{
  "d_mlp": 128,
  "rope_base": 10000.0,
  "tie_embeddings": false,
  "init_std_qkv": 0.14,
  "init_std_o": 0.14,
  "init_std_down": 0.0,
  "beta2": 0.98,
  "train_tokens": 132300000
}
Each number is 128 + 32 x the weight over the matrix's rms, rounded and kept within 0 to 255. Layers, rows and columns count from 0.

# layer 4 attention query, 64x64, rms 0.168, rows 0-6,32-38, columns 0-63
[[146 166 147 157 137  86 105 180 109 138 170 135 129 108 147  95 130 131 142 128  66 121 158 161 128  94 177 131  92 138 105 127 108 158 159 105 106 114 136 117 109  83 146  93 147 135  95 112 148 102 113 138 127 125 138 175 161 100 142 176  88  85 130 155]
 [120 110 180  88 187 121 144 162 145 106 135 138 140 107 128 169 125  96 100 101 111 116 157 119 134 129  84 131 138 154 165 164 127 130 117 139 122 127 168 155 145 138 169 174 122 122 138 134  89 151 144 133 141 148  92 136  89  86  92 159 137 152 134 152]
 [119 136 189 109 139 131 121 156 204 149 139 155 140 102 116 182  93  97  94 126 127 128 125 170 102 162 129  74 184 173 150 159 185 127  88 170 123 117 102 166 120 167 139 193 137 101 123 117 110 127 115 117 120 144  93 116  73 110  95 140  97 149  63 161]
 [150 117 105 106 105 161 143 103 109 142  89  52 125 128 113 125 180 109 180 144 110 123  85  92 133 136 100 112 143 114 123  74 148 119 168 171 151 145  94 110 156 137 128 126  88 139 166 117 137 138 127 101 109 105  90  78 108 206 161 112 163 149 124 107]
 [ 45 187 165  93 167  98 137 103 189  98 107 172 143 130 184 169 102 125  95 178 156 102 181 141 132 107 118 103  77 146 163 197 121 158  75 135  78 137 170 192 150 155 176 206 158 137  62 173 122 170 103 116 142 129  87 195 133 112  76 124 114 120 108 193]
 [166 102  89 148  73  91 108 157  56 161 133 112 177 111 139  19 143 160 171  96 137 156 112 146  57 130 139  75 150 106  60 113 162 112 185  79 140 162  82  65 137 127  90  86  66 153 180 158 155 104 145 145  98  62 156  94 151 197 175  74 170 137 119  90]
 [185 145 119 172 102 143 124 117 119  92 173 111  94  98 137  66 104  89 116  98 165 119 128 126 122 170 104 127 156 113 140 138 119  90 155 145 113 122  52 128 180  88  76  85 167 123 135  94 123  97 111 139 158 130  98 128 165 151 109 127 134 130 109  51]
 [195 101  80 205  97 151 104 195  87 158 191  82 178  85 120 118 134 230 193 122 178 200 144 112 161  27 194  56 106 159  96  71 107 103 161 109 161  87 101   1 154  80 101   0 115 190 124 128 213  56 133 129 178 150 204 136 139 165 203 127 142  65 155  99]
 [128 185 186 121 195 116 135 147 170  90 102 187  90 150 173 198 175 117  54 111  85  76 152 143  74 204 142 166  45 113 127 100 114 156  77 172 105 128 180 167 102 129 140 184 149  92  92 149  62 142 149 120 112 105 115 133 157  44  89 163 110 136  68 230]
 [100 151 182  93 121 131 109 128 195 144 134 177 126 121 144 166 146 117  77 141  93 111 129 129 118 193 150 126  86 150 148 157 154 124  87 150 152 120 166 173  92 115 158 171 121 110  97 140 125 165 105 161 115 157  84 175 133 101  44 139 115 115  99 166]
 [142 155 122 131 120 153 122 151 152 135 131 124 117 165 132 136 155  90 122 110 118 146 121 167 103 151 114 119 158 137 123 117 123 106 135 145 116 150 117 148 132 151 124 164 101 160 134 146 129 135 131 139 117 135 116 120  76 124 137 149 136 137 116  88]
 [122 137 181  50 185  90 111  94 237 133 136 168 156 182 183 182 105  98  87 151 139  98 150  77 176 167 105 148 183 108 153 111  90 136 114 141 150 132 161 140 100 107 183 144 155  64 115 158  89 150 152 133 152 170 149 147 108  82 108 129 155 130 111 192]
 [134 109 120 151  81 127 101 136  87  73 141 116 146 137 140 117 166 185 174 148 145 133 113 162  30 135 151 158 133 139  62 136 127  83 145  94 134 102 139 101 155 117  93  96 108 112 151 131 184 108  97 130 127 115 117 124 150 164 118 136 113 138 115  90]
 [115 103 126 166  92 132 131 128 118 132 124 119 128 117 197 124 110 142 160 135 130 100  96 132 142 112 163  99 125  87 161 158 154 164 117 115 116 100 113 125 180 125 134 108  97  55  49 145 114 115 146 127 126 128 114 106  94 164 130 146  91 152 123  88]]
# layer 4 attention key, 32x64, rms 0.156, rows 0-6, columns 0-63
[[157 139  86 160  74 126 140 139  73 140 156  91 152  92 107  90 116 146 151  98 124 121 137 116 137 139 147 141 146 121  63  89  91 134 193  94 126 123 117  44 148 122  69  79 143 150 105 122 176  79 121 140 146  93 168 142 113 154 157 148 117  86 145 106]
 [124 141 135 138 124 121 138 127 135  48 166 126 178  94 153 147  96 118 163 132 138 135 126 154  81 155  73 121 123  94 180 127 133 150 124 156 145 169 135 179 169 115 111 123 130 111 113 143 139 186 116  78 179 150 135 138 150 147  99 133 122 150 150 127]
 [ 78 144 163 103 106 105 171  86 172 113  78 160 144 179 141 144 143  99 122 151 134 125 159 149 142 120  96 167 117 146 156 119 146 134  51 119 114  80 167 164 166 153 174 185 116 106 151 178  91 193 112  96 149 161 139 114 193  94 120 132 171 162 141 146]
 [ 75  98 164  99 178 126 138 103 127 138 148 142 118 132 139 159 108  89  94 138 116  92 123 129  97 189 154 159 122  69 182 163 163 156 115 149 117 104 137 142  72 125 162 163  91 106  88 117  90 122 106  95 125 147  59 124 137 136 119  65 146 101  86 191]
 [ 84 153 153 110 134 118 130 106 194 186  64 154 114 144 131 212 156 121  52 179 158 110 132 128  97 120 113 168  90 178 229 150 130 113  72 155 138  85 150 174 132 183 114 181 160  91 158 152  87 175 111 107 112 157 118  84 152 103  96 148 139 146 123 119]
 [190 147 141 133  59 147  98 135 107 119 152 105 163  97 150  63  98 146 165 116 120 175 123  91 169 158 185 101 132  73  81 122 111  92 202 115 167 194  95  89 125  56 110  34  96 128 141  93 167  63 155 175 146  92 148 166 178 120 157 145  77 110 142 113]
 [156 162  97 169 101 133 167 111 121 169 121 149 126 152 132 105 132 126 138 118  96 158 155 135 152 142 113 134 102 155  75 106  93 107 156 107 152 106 120 112  84 151 122  86 129 121 177  88 147  67 101 175 143  96 155 182 152 121 172 120 157 136 122 117]]